Each number is 128 + 32 x the weight over its row's rms, rounded and kept within 0 to 255. Layers, rows and columns count from 0. Numbers have three digits each. The size before them is the row's rms in percent of the matrix's.

# down: layer 9 MLP down (transposed), 4608x768, rms 0.0279, rows 3406-3534, columns 528-575
# up: layer 9 MLP up, 4608x768, rms 0.0294, rows 3407-3534, columns 528-575
down3406 099:137112097083131130115129184151105164139120117091167098101192132194121126142186096045131125127149085053137122154152161145080198099119080077111092
up3407 093:157131126100104081111134083082195086185135168128091100151145131107132124142160085089124108137166163121190180138124121152184149145080123098139120
down3407 101:127110141117115137142129131198120129108147074162188183115152117186138094108105108145207115142142167168117053133158119138132121077147115130131130
up3408 104:109148148163152089184117206085161163132108129095075111141116108137204177108100132154129119147098125154097099123088167167073079062119126084157105
down3408 088:098097114124139093169129139153139072146180154130209123082122174161077115132117134132160122103134145085108116133118121100220189146113115143182159
up3409 093:116155139095149118118115146062144128152104148149186140058188118079238146144082123142126118150098119048105108123133111096107084118100154100151100
down3409 089:082118143177100148169154113191092096163142139099118136156112124128050137103156126117163158133169154163142133136121160064111139082114121173163134
up3410 102:126137148154113166132110125080139136199116148132155121195139083172146096138122163194089143126130150128124120118132150074124100074109143080047172
down3410 097:119087155126089069158110123170161087109123165090150128086142130093157167126116088085145057135136128133116104130112121152120136099132113205156053
up3411 093:111108029113166142069116159170094143094155134153130173157198143065179152169094152087169128149171078099141138109040086116120051139064110117047102
down3411 092:130141153107104110157150138075145085110059164178146106078085138174150067099147079188104155110112118078119124113152142029163196127180145121192162
up3412 099:205122090125127116119129171167156125136128166192192093159138101179122136105170097076063100104192155107144120147129121126146115166133161118105111
down3412 102:064111094147115163111150095085118116069148091097095078109090111089188096221097139166144146112101167085118158112105085171140197148096140156155156
up3413 094:127109163181148139142131192071111114164063130080059148124139135094151167126098104159204092116092158085108152107038101072083129123168108129118158
down3413 091:169158096054149152097124115172168159138185081126164174170177123161142098120122142152152123147103089159151096119137086151170108179079117139127141
up3414 103:179165155102166156110120129167135089137089114117126176139168092163128145098135172131161109115165113108173088112156100112118197130106163145186130
down3414 098:111156110133167079149152063086147197181079144146133178128119121152097218159159153082081135132106168116179148191136138178158106102162071174084140
up3415 101:101138106152116127086154155185141109121095114134121113100102136136135116113179151120127148106175111083146130130100144126092141136139092110148083
down3415 106:113156099136098140179150088159104207160130096195105148139127132109125140084156138117115147106173170111131132168112095165055168228055170056135126
up3416 100:185126105117111190163088155091082131116101162071099146136110113109139126139081114108148096154120163106133166129116127098101101105124118173125141
down3416 106:111140174104107160126118149186169109151095086125149091091097179128163116149089116172147084170145121089119067133121150133070091120095222155108071
up3417 101:108149166136145200173151166089191100154118083124134142134127127101146093180102124128191133114060111094137074112069182154145187074122131079117117
down3417 101:153108105156179137154102151113057103131117077095071154099126146131114091070043135082147158162090110120141163133145090195144116096101138099118108
up3418 105:083119133180127140143145162120082108153090118145101122120148114133103110165091088095176075195109136133164119068152079119171139115178108105090132
down3418 111:169178114072148176158134178095119164141155133136155104126061115075042129164119139137128170155087146061108086070130125128157075136050125134053148
up3419 105:077131148154167080180159152113168084183109150146143182156125129129080150114165161099179118154148145078161076101135171145100097065126090094114112
down3419 097:166129162092119111112161126058116083125126114079149119168106103140132077079063125142114090097115130140101133168138111137094137159136123141129120
up3420 102:142129141179119157111140166088096099159119088169162130158113127108114172131135123094124109114103091140090102130125130109136093131142096195115161
down3420 091:103070148123125103168133136106137142125164160068040157126126137191152073175107156119155146075185111113085099155079111100137138090069116104134158
up3421 095:094124130158157128155120140157152071108127128118165097134117130104094164150122080182107152136149137152188104107133120147119106168148133163133119
down3421 104:145102240124145163136130166157133149150105112116110079119134153143118083166120053145107110129098086169105125118122118071071157097115097082128116
up3422 097:119141148130134096142117075148066094141101113060120127141124087138117151097102139092120156172090133142095124140165060105084140194102123111146122
down3422 105:053164063136158179125091144120147081147147081186102154136103145146132151110133142161164091114089142158112139150195154144112096107134117128103144
up3423 099:064120081132157145107118096195123134126091131155112145116149117111123148157124140165152136113112131088102126193141037148121118094144120149121091
down3423 110:118142092102108174120099126075138102105123153137110111130105107110113146119077110080138232112083219129072089153079139155121121108112211144139116
up3424 102:126089122152082108117101156189119065086155146111172101171151156151161072122150147150143178129120173126135107141180094179129117152051117135123149
down3424 109:128142106117135107132126159103140147166099104121139128123127089131153126108176155167174120155116161131149114172144145103083094097195124064148145
up3425 100:096189064130124114088114092109137108151095157102180174131114115143138170188068121173135116141181102163118077171101099150109040079149155111049111
down3425 083:173200089072144111085076113101105142055109136108123153073105157078142154133172153158114103111144158189126114128123121081118069112134152142118143
up3426 107:153023151120147100184181150077134093104091133129142115095196186132108133155081138098145148129168130062131147130122119154112117076122098101134087
down3426 105:096100087156068102124200144176171133118127140142169108127141082139119160101177081116096098159122115173120123089082080148141144128170162148198182
up3427 096:099094123102121051116142100100237148120171145127145166152134168109177087086133069129128116201156168168142114056103166156131066154129077185133135
down3427 089:209129082144103172176127171183126087096067131133138108090090118166109132170054203121115133121149106107093122140109142101167136123143142110083099
up3428 106:107075077132139118143108203070085152116157126109094078150110081118107110117070138118154155170184137114131161118056135131153142151096141117149116
down3428 108:091112090077147088115091167112130071152118151149095147125084113142105171131132117169082120128169124199141159147128125145161110083138170085109147
up3429 101:076103131142143135108149111095167126186124103110129093167115159114118093096101147152181111128087135090115107093132141123134078141145152141217145
down3429 105:117179147127099132144124167149109118114140162109126125123141146128156121103054155107191147120154104091075106151163133122149103126073159129192111
up3430 106:166087127116128152142158152159140156172116148164128155120158191184129123163085082137165154197151122137157102090058193138171125137151136170114068
down3430 108:151194125162167138171146066187126127095107184178107131078120120096077089148229089165087174137126087108140150197145125157069181133138114118220053
up3431 103:115081116109116178084152172186184132124118125103194159113046101164159122170122149075158152160152080136152107123091112133163146166094157145141116
down3431 103:102105163136148151120102153158117113164157188115174105114093124052116056123128084184130072105138069155158127143173171189104129080176104129142187
up3432 100:138098113136108170141126110131058119168201127137113048106135115103126078140123147120138062113114166127121138156082152158129149172082117117120126
down3432 098:118124101142118123098155109048172111148165152153141155076135189134135133102131076102167114084055102091129134145130166083139101154086108194127106
up3433 106:122108115094215042158134151114145151145118067124139086159091154144108127134086077164122124171118086165115105158112117185070117122105070145138148
down3433 096:164119106139136168144166145101104126160096156108151110148129135170120103116109099078111150143123131133151201150155092135119154156139081172127172
up3434 107:147141130161146175129149130126137149119129146119118084093139131131119125125119093149118109224158101074129095135151141143150165139150108147130120
down3434 111:099093109129153160173172139140133170196108155129138123124110096083125104102120152152123150151106108142151100132192165123144106143083165130122119
up3435 095:161153087124157165112134101118144169114168154126104076137084169085142155119150145109142129165092146144128103165090175106100092157087140151166127
down3435 099:087157103142134120154135156174124153120081148139096089117165153185141116158146078152121103085102105059155121179157168124185155153174111159137132
up3436 100:129117115163094165097155126122113114113115108171153103167083135171181116115114100112082063108142114138135092172133101170128119184122138132168077
down3436 098:137135102166107107169146153115140145154114128144125135132111069110180088125140125119138193113100106085132148047138088111218126113142077133173117
up3437 102:161126163109178081132123100130108124118152143184100188118159131112115123104152124063105139185165106117104166110136142165090101174142100072113092
down3437 103:166203117143144142108188137109085203173103131149114120169144141106087101128141087124140125186129144087097186152150136165175150100089151114111119
up3438 101:184151104110078128112070111169113129130123163156143165191173088122095183167173087146122124087094114191166084139137083129144159109163105126064106
down3438 099:126199118102149150080114170120140138176169143109128119114083135113145134047105155109146113176146119169154150120121178146111059102112175145129147
up3439 099:120110167135137103169137108094145128118101104131103146188107080131074099188061124092138180116175094123130164080112139121108134151087049163080136
down3439 106:150107122104179173065168105091094093096131156107147112144129134086231153123111163149123132125085223167037120147181144169133142074139087087147131
up3440 100:140115105091151128099115140118128096120143117131212116110156121083121143117140068136117100154217156131125097095115169143161158092174073166109115
down3440 097:102101125097077099121121118135120146179151108152129063157104167110150105116205082139116081124111129134100169164109136144164091106147140139143129
up3441 105:158110135092133169114098191129157106147089122122117094094168110132139153158104057131135150134124160149133140142126123108159149104105171113202152
down3441 105:101147102143155134149109145095122122091140108152084140141089130155133133145165095130117140120149079114145082144098101162144091109076107185134049
up3442 101:122104136122145072098128113100133106122134102129114149116120123115155147130133100133172092142116143089135108185100134137152052138141165111174092
down3442 098:130098134132129133138117148133129132115094083119194109149169087161166162170102149126060051116087093176205124123097134109162199111137162125110149
up3443 103:131135169095177070123218135123099088132155108134142176165101120108112158152049159065105102087118103106108102188115021116108089096152122089088128
down3443 101:152033134116123099074080154101164057169101118149126139075144097097112142107158085212151123129161134161151109097080169071180100151182153144134189
up3444 101:114150063171173162130140074121117159135111132116059127181070119057148120151078084130115167124161137157119152175077088131154101103190103137139095
down3444 101:125117172084048130161119198080157065139140140166166119086152124168102095115129124172155073135099152175156140120142109130116128159121119175120145
up3445 101:181114113144142141139122137066151185177187097170144157113125161110093148125094098153184145092082077143133137178144192189117117115082093087155097
down3445 098:125055108142123177160101101167159144102146137123151092141118078142151134122174114117077127188149136104098129141051093094136181123132090109103190
up3446 085:112152148093150140145173182119136117151147086122116117095161068186209149127084118195137106120120109137138095095076085141152085177129118101089090
down3446 093:165120132168129115156085080168187113123147112181136146098096164105076150088129121122132129186177193075166133114151147165119184141149117143132205
up3447 107:093158187105134213062135146158140155070127139058091095096123114115139176154030123159123129136087131092129130133154168144115106092110169092130121
down3447 101:077120136216098065178102177129159137149135124206095162131095114109149115118125140101082138095175071140092192129081137136106109173156171156156062
up3448 103:121124043153127139084123196133124092127116117121137062154102137119101115122115119119111135177104140178115127103137137084095151130121182162117093
down3448 103:119126162184096184157140089098037170137139157111098142143141162162087078189105132095095157075151155163093105171159137164151140090097111109170128
up3449 102:106198176114110159162145136118155177142107182165138110058108163209142122178156139054122113164156137113165124092100122120115084124185135113079096
down3449 105:163075130161101090120139150153141174088096150159184133146124161075123113124106167129128081140126150171130158161124117087064153091126123192080134
up3450 101:061157079171176137078094102110107130119106162163177148104103110094215200148105114102199096139154086122123116191093085142119125161101109103117093
down3450 102:159164069142124122075050175139128147121138130125136163115130122195124182187157134117121158105139086132105115135147104117152135149142122127111104
up3451 100:111152150157122084195157102131150125180113146132181094075144117088181066140087098196124160107085115155131088138065045197174082152133107194082107
down3451 101:107126131143071062142126192133150152174114171165140132150127183117152145089144121165115149125141109130142165152140094120178082105091088149097143
up3452 106:150113157136130187146178148127157113138087154171133106124076112088128165139117094110118155056148093158106040117137172101119136114167109173120137
down3452 097:133111089103148094142066092140117166141160128127165096147145127153121086177098111106129121188136140135164156175115138165133149110132158101156153
up3453 100:122134116163121182096157107130150152117123097190086114182165191147058108150164132100163138130123148122105157086087093207169121127080073121182143
down3453 097:146150104124133152147098125074118113054101169096176141104158092149130085091110183076107103133123130137174144130129172066096155102100160113131135
up3454 088:162136078163129129138097159100110177155161114054132098161140135134120134111099158215150125136047137102116084151112092070109102097151087119099153
down3454 092:170103146151148149069133181053158085116129140142094078094076124140123146170166064087158146123144149126108117141113180162135113134088122155107110
up3455 104:138082097115081115156096134141198153106121145092102123111058088093064176137168078137137145088156144135174087149147092109090140072136124099069103
down3455 096:115143108078160144100171124158039155075063094112109118117123095084106171164110129189139195128057123116110137118083102191095106219117145125128088
up3456 099:140157136123050173090148094110117086115110121086142086155122126153093110175123163137148150163175112144066122087133147080140142091107133153121080
down3456 103:103113124090085126157155152194130100092146176103132110106132127145149084124103122153099134171097059152195107092118099114135188186153162107124141
up3457 096:128091113106088093091122084107139164150074143131118156099120130120158142116119067100181172116146111183119116112123094090098115106093131158073084
down3457 092:086151118171131139153113170148085153104120057147149119127097087152105115104093106136114149181132153115099159108107159179122125108180107156177174
up3458 099:074070125089195119156100111120108117134111142145128167174136137145125136088166098105131131112156164112154132132101150084187171133099150175189105
down3458 105:089157195173088148156158130075146177168120076129152065161132101113168215124122107120125087128149065069145117142126115110155113114148137211161112
up3459 099:127108148128187066101158171142137084144171159108152124153195158146102099127125111116139177183110142116139112098135166125091136160138086099154130
down3459 108:100181123127082183110158093140152138145113087124118076145143152175095121115177127127074118109142120148108124192174136145069085086149178034099136
up3460 100:081187114115088158211164098062114200134060126105111095110163186108157193115129112134205189141124126162154122119073109143091106174159121133134144
down3460 105:108141152124188110070107110141100090167155096124146107133120098151187166093128129146118091132144105129139118155116161116133185131135098120130116
up3461 098:113120157164107083112115134115152075139149123099095131092108082122118115186116136051131158126169124178121119080102096152161151147073090116088196
down3461 101:127108153157115112105100154146112160107141119154155095096137110104147149081155164178100089109090100162112154123144140139116136148164091109157150
up3462 103:102124091119150109094124123207146137108137113149149123176150149106124159187085116075105195129119151182129156110144101182160101156099120161144113
down3462 101:143144125178139134134118171128091100150106134188143082116154093128147126067140112146158122153178095102112141132177158063130152161140105174187119
up3463 101:124158138104144100177121133150126114154149102093109159194093143131130084094077123068171153143149159151080104119149152156168084129129063121097143
down3463 104:142170094163170096163124166105080188143097108109139098083057085077185166143141138126105144142094163162058088136187154190127101119111148106096147
up3464 096:132127161138098132132122142129104122124148101145157215151133137142100115117127168059122131135140127096095100089109143118101140120137116084060057
down3464 112:131194125126165162134111083141063146186077116139122174115156166100143062087169173160078107117078118142119102113182057185118172090074100153150133
up3465 097:140175094162175125087138160142136102169131133142087099054109076117144183153111131107152180107153099066132132164122111101100141182126104096176068
down3465 103:117171107151056136177138115077149149155107117237139094190144127148152092137135098091076148164127108097157102159181119101179161124213135127146100
up3466 109:163104066115141157143168148156185052125074122134142139160067161128158135170059146150118139128189096119055133130185085114175162128084145133144185
down3466 102:125128143103133123056071184180150126141130103141127127118161109093132088169085108174133083083110121130128124161094061150138158132153125105116126
up3467 101:130137083141155119159122110101122111165042068101097131111119115121126121193156092178121119120119150147100104116113093130159113088093209142112164
down3467 109:084111127158128188152140095151115197103159151204115112121116115167166147136065098133077098186129125088154109157126163098088163131128126081134153
up3468 097:141113081126115095194154130172185096187143129126111120125137102108118176137168124164124113151125125092166108151098073120154102120107161117081127
down3468 109:077103143127083195145101139143072127101161194097098141137135163181127118163174156134098132142129107132101048137144149145108106162112117156123125
up3469 099:132078025099134148127148152120126113149090139140152063124169102167122098118113090123080067089198136101143109150144100152137222162167109073160115
down3469 099:099103173137124106192132125065169124162120102144105085147134114162132108071159056167125122117112070180186102136124168153085060074100137169119114
up3470 106:126121121091126157141121113162172127142129167162112135098099106139133167126115114102145156045150038106122118101075105075141174124131136105104182
down3470 100:101099114130122142102141129146118183145115050131068126088152162107126172140152100209159124162115164117145110134170169142076126107167072152082156
up3471 108:087134098071159133103124100166122144113188113119079117146134105186122161119119121101194085148147103172181164151092088146120123091158108076140118
down3471 102:130135129151142085148115096102095119142094159160141159101151203105176073141125159096140171118084171090185197157175154141115182157101134095151165
up3472 108:159149154126145162132128169171133132154139136183092219137127170113152116119111070177123048151141081101090138155121121129170080171122103145071117
down3472 100:130056163185108120104151114165135069161144203080145151090167144140109119138158092114086108166194179135125119113129175166161117113099109144199133
up3473 091:086135187144115166106131106044115156207123108102133121147081108090114145171088169103137134164124105130133114080153102174154144131149118098177162
down3473 093:194137079068095118115111131160098128045117128083100117130115127125110119167132150153104122103146117137052085162134151089071118198162150132142163
up3474 104:175112155156151170074091086163156089167099130154137113221137098082084181110104065101155183167123125112090107125165064160124105103126106150118110
down3474 096:081139141130123106133114141124132145144143176113172082138168126119143066105078138058078105172097111152143148134154121125119141175087058139070158
up3475 094:077095117146067150126154140136119119127076093145166111192127129122138154114083127143142079116129139181060133132112103150110087099107167172143132
down3475 097:188170084116112104124140088104138152106110171138107137164154135169108105137145116122154134122100081106137126182135104159195074103150132078109158
up3476 099:115122117218144094143116147154156087077133159068120077099079141136110106140094212129087129104115131057150108154159113082130150120093102149134172
down3476 105:124119111164125165114121077100094158106099105107113144166152126148119126084129166127142126114085108122092080138085129119066113101100137065137171
up3477 097:090161112150199107103081143089172197104143118145140131157114150111103157116112151154163108132140146157160139109133177120156098137164159136073061
down3477 097:123131128124136193197124098141135132106150113084104090114127152122143129169122133129113157121109177129105134152090161123078100136125126138140142
up3478 096:140203088142158092151186108130137145156157158115122083136086216143117147144101167140165116127083076121108150043114143164050135084137127113115105
down3478 096:139120093142147087142079176119094154172084093148129155102172081114125077136100075122155131139150183124141191147150175072157120088109120153100124
up3479 094:117167143153154141158123148135138120110153103141109104189142143165103142098121125068161121161225136113159108155078156183129096196106119118124043
down3479 098:111100145138118109136167116164141146067156148156104159097134141140111108155142129120092162110175139064027123132158115121106186100118149085095159
up3480 102:063121105156110146173167189149126127096148123096081142105125128134152139174079139072168124176177129086124072116100051145183093199105105124086135
down3480 101:094094103107151140139125127131141164135079130078143106168147093142153097143112128169098163140029106155138139085136115085116131072139158051151172
up3481 102:113140160075137130133122123122103074140151180172057108122183077112133104066125102143141135123144127122155126100152068084114143142085187128095134
down3481 115:107086168168100163140128131130126137098138110102091172129059161103142130156132131129087128136124146097122137103117052101135117151098101152186175
up3482 100:178135088050149047099114207144136109116126090219110102160135085112160112149063098106140211081119121114093133118192057090160111121136188095125137
down3482 106:146157122118151116124154172078155114142062166135170170083130128083164085138193153074081087165144128149117076142101178114125066080130110151043113
up3483 104:090123125157132139116161151104212126120105133113073082122096124101119177157091150208142121090137140144098091173173090097170118155135128138140122
down3483 100:100090114047150127063129157103091146150143127153178116188151108152162174176073159078103118138079155120108103137145080142061098125133090127112132
up3484 096:143125104136121147109158187158150113130125091186154108126164054161164120090090034158125117126147135103140123139112109144143158107147094159107076
down3484 099:099132153156108054152093137069171196111157126150155146123087091183127194109111127104114054097202136115145113079135176119153112168185132107114094
up3485 105:096138111148128130105190145115088110124135168174134114157107140199149138138140144125164171114145192124086148154081143111150119192149147147113050
down3485 105:189169158126104119113064164120134115157170112130168154138112131097134152085139083211118098168168138107118065119196113126158157068114078137144124
up3486 105:086099175132069096155128086083174115178086084121178096119138079158106146117119100186129080133098043150099073132107038111114174110122124160118131
down3486 108:178080162101070122128138101154151123150158098113164127143126073116121173143097111140122097167118165113190118119116142091063093194131108116106130
up3487 093:142079147155103115127121135084121101117072158137132144084153107146148168105127089111111175179139178112160093164127181095125070110137126148171044
down3487 099:158148095114182186154149144130078137080110121084119133159142123073117089156124115164192145127120124114107083118127082161144117168103179109112160
up3488 110:127167104084154129130085149099067122176111106094111138087170099153125161165090086102089136105201130134099078120103170185065137155096134108115138
down3488 106:117100170119127060079150161164061131163126169136119177109196228079132109138120154101111133131136165165147110147169108108159142109109130133102184
up3489 093:159138149182124182149095139090118159191139103118104152144104154124142155116146086166088111078114106108245085136089112154112139097147119123142142
down3489 090:095125081119156081150100148140174112085151069143132124062152118129062162104109110093197147183198155105133170114118184149147123159151103160176084
up3490 097:088102132182113095156123185087112141127167142074145150098076139151143114153144166124141094062156154106097147206157124160097097144151052113119152
down3490 096:118071161137132149060114118138203182092140190141057076174109135208084102098166087122108141107088121174124122080168199127088150147170158171118070
up3491 095:087144111169159200131125170123118174156129113143128155153136151137080139132129065110197092103124115067103136098081094126165119141138080128134148
down3491 091:138098138123116092098052109173093135092090120105095130147148082175084129091143150092076161128151104161143113182183112126081103110090106135154103
up3492 097:196087105156123082110096117125124150117170113100191130217111132146127117106063115101155096189136127149138084129117147169157144094140125061136088
down3492 096:082143136112139180148139121147177145139126144145091103054138121163146057166112152098137141100109106146076179144117143092122116111143113162119171
up3493 100:101124045129074110062155111188129122140125095139113116157056142122063161147156132139089118179119073101189111163167151182169118096092127163146062
down3493 098:137177151060133135120138103126155102118087127155135134134143154102120111116121097136111147129147140164137100137098109116032150156092123119138143
up3494 095:092133147120132109134078108158147070132047066084139170195086122113140145162125160134146120216172171138119071147144161146176107109127067158123120
down3494 094:103140124162113075109167153094160180132118155148197106084106121093135156128126163124133103045141092154113122111094104102112103138095149116125144
up3495 096:102136091170173106131128183075105128135097055134210145113141111107129158070173087159175061154163145094150090141113156115112153085098104177207133
down3495 101:143144066116120122104084141201090146133145105102122139136129107113126136164108121092106208105110106154081122090156072117094181101155125104103149
up3496 106:155060086137134145153155153124137124149111112121102095135083151165131086141140072105125125155138115174178119199173131178140134150114018104109043
down3496 103:199142142121137162125113119117128120166142124089167123096113106096132158092085077119151114122151157121120108156117101136110114106077145135101133
up3497 098:169105134135175127146115152122140161127082152147167168165127070134081135152125140177202086193198064150150086118130124106108096159118157107170113
down3497 094:115104135099097176106100140133063096147234073140115117175174144143150117070100092074119135129150135097056113170102152148166133155130096126141144
up3498 102:101118117160162163116141086085186098169126136099048148144157171148155120103136121163134119159096093156185100139149137083172107098149139094094079
down3498 098:165135137138151117112108104178111103146136057103154182152113106109130080175140141115145164100151135115146150097156176107114142133203141161173174
up3499 092:091147113169134153091101124166159082092145110187160081173094138099133178123109143112130146142109082164119082064141076111106170117115103106140083
down3499 108:139149137157109112134121103136125154137128135129148172084164196155146134162150125182136131126139134045149137144188088119129144162113130104155094
up3500 099:071090075103170100168132126162117138120132054181139151117120055105121169141125125110103117107121163134168131097094141164122134136123126096101099
down3500 102:103160154115101151105175083156149136164137138145104125106116162130115104164089132121116144114086138109128143228166129120151204132148164169112136
up3501 104:118108172107141139137109158167147157127182157126161147127138109156097122100150137117151117107176097134149146145106097081131109110196079084130124
down3501 100:138170068150103153169129068120153133148152156146053112164160111103136105099118097056059141139140156101151151142129060138125145086097136139126171
up3502 102:091126168128103118094092171075135110137094127122157175110112111089159102130164111145161137126146157099079120090137148194142158133075112164070131
down3502 099:097159146164158120076145076070083094143180172137139121111125121135092132154132080157118114165104171171105101206159135153161101105158108185130091
up3503 105:103089118111199112098153090073118112160130119074171095149169100122087077125098118174135134158153112143129106047146143131159111150096104112094150
down3503 120:132108172130157130107145174133190095142099102139108078126176151134164158112060105047107132116125131069114116140120049135116050139086158130040162
up3504 097:119173162155160119117146120056144163200080123084076133109140092135120081117100145117173122055085109142147128114165091130085135103163088133140150
down3504 096:106111103096151137128106189137175096134205151209164096144115185118154143106145048139070099173183199142153148175151094139101072118061146084148122
up3505 102:114120128098178122095159111143092166116107079113140142181137133069177130089080096115151109146125145116103116113084135208100096190184088136177112
down3505 107:140107098186109100167144155115103118143133141128164152137139138171161134090099164154186130094094124025123185172132208139128183153107157104138092
up3506 094:122080139102114179115122155109159090135137130090124103101153149138083140122182093149123118147144137168166081111113118169117160114120081134151133
down3506 084:122162124144147126145092175149095084088139123123107123072128123099100106164029149122142136105095102078124129124127127152137123150152164132113158
up3507 096:166061131121158068097100156140112095162141097121142084116201083105144118125122175143077140149143168088106138079133138142112100180143152154159095
down3507 111:142150096133123142121134088141111094092151044176098162165110100131154086139140117126072146099095112095087160183159127113119154117145157118124203
up3508 102:126184126151133135135156106106154121125160120115088120181134117173171150110095125163108187157119118090132160147129090138101136196142193060158134
down3508 101:146079125122083090091077116113123178070196143138181158157149130082170099119157128171146186095188133089084104137127116138096118101141119157136165
up3509 103:124106131157132117128124185086157158114123119151095128200092095166163141213136146132150113079180155116101116086100107151118107138126120124105098
down3509 099:119157137166093106114085093103121089138109147126168151104120126127129080124196167136174119126120139135092142050186134178127077071170159171110120
up3510 099:122123175167132143174066142074104159120121146165118169129142088131135141096078138052179154113137141093160130106103118169136130129153132161126156
down3510 091:126085110088110102106159151134118105121153091102102081153112155092135152144186075135053114049113136141141122112135132118131103124063145210128129
up3511 102:135199149106167143135117126073121112135158123152139126091140106139130144102134126124075079140144126154140080090053183185100145105046134134174118
down3511 101:148137122143076142143102116123079125167109096112143140137107121078103140086075168103145071132062137153135104140228133089052211101132119127086155
up3512 095:123153113115123109142091100118116152167133077114154122143159142112126162122136115074137128147145121155106106080104047137152183105140124135097124
down3512 096:106153123114130135142194156111127059107121086154110133106061171076088071146211128147122160129111120209122113135130132130131090135083155107095155
up3513 097:097151082078167119077132118097110083084131127129146155170090150133101213179155148147122171151189098080163089139147088123077130172091109088147079
down3513 100:091152178185075092151114173103135112096093138104152125086111136157064073141116134112135094082136116160116119120115186120143154058155094072129113
up3514 106:091111124131136151133108171165177106154135131161151108143091127166165104092150124102160167142125145113122140100140109133138078173168120190161090
down3514 099:162075157086136139091147125162108150143173094101096116135120141170122090149103151147085082155107075155172078130106145153121189174133098098083154
up3515 099:133144170147093100133097165061158165129123151125097128165126130161139093088095097120165158115130157093114141125190125143156097082158143133146153
down3515 092:082143087119174108106186160159073118128098092083125071149191136077127160172155160124160122113171097114136120149109122112155142084133097142167111
up3516 095:174096091187152164109077165182124167125134058114069126106104155121150135095054143143130103105150087159109104118070087130122105127091133103089135
down3516 105:105105176076112124108136065149160120188119132099159093089140147105090125173174067142085138128139064147154116197118119128134134119133140117085140
up3517 104:104113078203137101088162130126127146092135147124081072156101066140168114171097092115134082154124137059096083119150084106149036177098139126137146
down3517 109:164071188137108144095137156075122134163168113093125124144128148094134087129126099110133103112122164140083091210126113154099111144142060115143130
up3518 093:119110155145146146117149184139101066176115165097096069103095116147120105119087138147155098158124132161128202174132078152119089185139147161114110
down3518 093:098136137117115126097131067137095174129100105172149167106079127134161127136136088113101184070104174082128125106161120135120130108118063070147101
up3519 101:146149138118147109135115172093170105117129152114075178072140163104101147102135091126117103113120145130184088171131088091168140092133119172151067
down3519 095:088123141173105093142134093123077088150129164102173116203125103164142062110094142065159156178113155116120137052095192143137095129184082153102156
up3520 100:115099123129174143056067222095124120120111124131131143175129114139096101046149076129154090149201132151131110145056119173099135147089091116080129
down3520 102:084187129133097065114164105182121087211165100110129118127152145134157156202098132097056099133096126126161115155151089109141177159102100137126150
up3521 101:108167141133165123180074107119123165124079120079080143112142153226088127166057099085189145177164149092120112115119128142169173159111123148129103
down3521 108:107163134157084101114143168101083155134134143185095073108139077036217134072121122231149071106165106128163155151122157123077099096136146126122153
up3522 098:184147089156096068111099083114110117199129116100151151151071082116120157143189151182115135141091049109161103106093208130136136095145148158139129
down3522 099:168113123137116177116134129081114073125190105100112117139149111107124136124103118109163170150138134157114149109087144157123141084086141099161129
up3523 100:098087144069094076089176171095131126174138139152100083089129110103147093129118134162146110059119108155225104145140108094138134098149160143144162
down3523 092:142176121154158164147095130106133141098136148121119129118110175162112160137132061137113162159147151096071185118157100220102133184117121122126115
up3524 099:129110078199147112126156127194128147079124120142150053101114141173113108075112134133104134101126026127126119160163121155110155150087098098195166
down3524 096:174138087123090083162132161108164129144099131160138167107060170087136132119095120107154140168126132115127137099132191114096178192096125126173140
up3525 103:124107127120111161132157143088130119119130055180125159133156173138133119155104147143121120108111095157074072208076133168101112144166124192139148
down3525 108:065124088169192149111203130121131096098100161138174150069105178090116129098132101151203130096097097120109148075096094086187088137172143175093148
up3526 101:117097175097188085130141121106111202122141130079180154107129156150136131146098161147153106071155185132117137138159119107187116118145109159163108
down3526 104:104137148099090119151153106090129152112129129184130117138138157128145120147099100138102143146137132116122134097088099189102183078144131148113117
up3527 102:083160124119132162088119201083140116131134094117086051151136129154121118158109110122103133142137156092096129152092087127171164167121126116096152
down3527 103:116105094153137090029117154143155094132050126108070143101135178105095144036137126170157080092103108179173112158167087133115097125198108117151099
up3528 095:092138153162166141091176137068143130154181070106134115078160159223081132168136173157133098111164084154157129150136117107093128081125172128142180
down3528 092:144072205107078081123082168119080152145113116142135122126181132088164130101111077118111157132088179139150148092122180092116119157160110077091124
up3529 104:098066158099143061085140102092106089135130143119132159182172098191104085143062150153100128114165110130126118140118160098115126124175098134143097
down3529 105:112104144061136135069140081143132150138131146098134130141124130071100124188099143153114084075167132110170075147114131133136124122088117133124054
up3530 101:135127153145107116158114119111084104127117120128136095128137180127124140152123142098162148188188110130091085068179112167054147128066126113130110
down3530 096:128180130104083125157095108114099154120142139163106091114167166085109128146188104166020129103057119101158186106148103153133163129124094099145143
up3531 098:127113146085086146120104095113064078148155083060107132127126133142091100125116116144157125202128144098133119102144131120086131153087118148133168
down3531 097:149127148126143095121099128166179162105110184196146128158159171094145144139150159173122103103148112227073115158117084144137083037160098104135122
up3532 098:137131116084114118106180148154142104099133106151136138219125139088116136102087117139151086133179170165068124116195140114120049092171129181198067
down3532 099:091160160121074140126069156081137081068085140143124118096115134128136070099096188122116115104134126102074132081107181111095169140088176126109181
up3533 097:077089134102149174085082162135016111145123127128097125118095152160114118100102150130144153138089133180128130149113090080141157164055110089109116
down3533 089:150173104142127138101175132134113126102132083097133136165103135103106121140146203146150056100135131045135144133124109121136090040126078157167125
up3534 099:185101159125127113116098090127151109167106145128153111124144141127141159088128093140124202122115076157167100135177119164130169097082144176193090
down3534 100:128146068160155148130108138152158110137095116100150186127091140091080124195121124150118144100220103125147112108126095055091111143055132093127160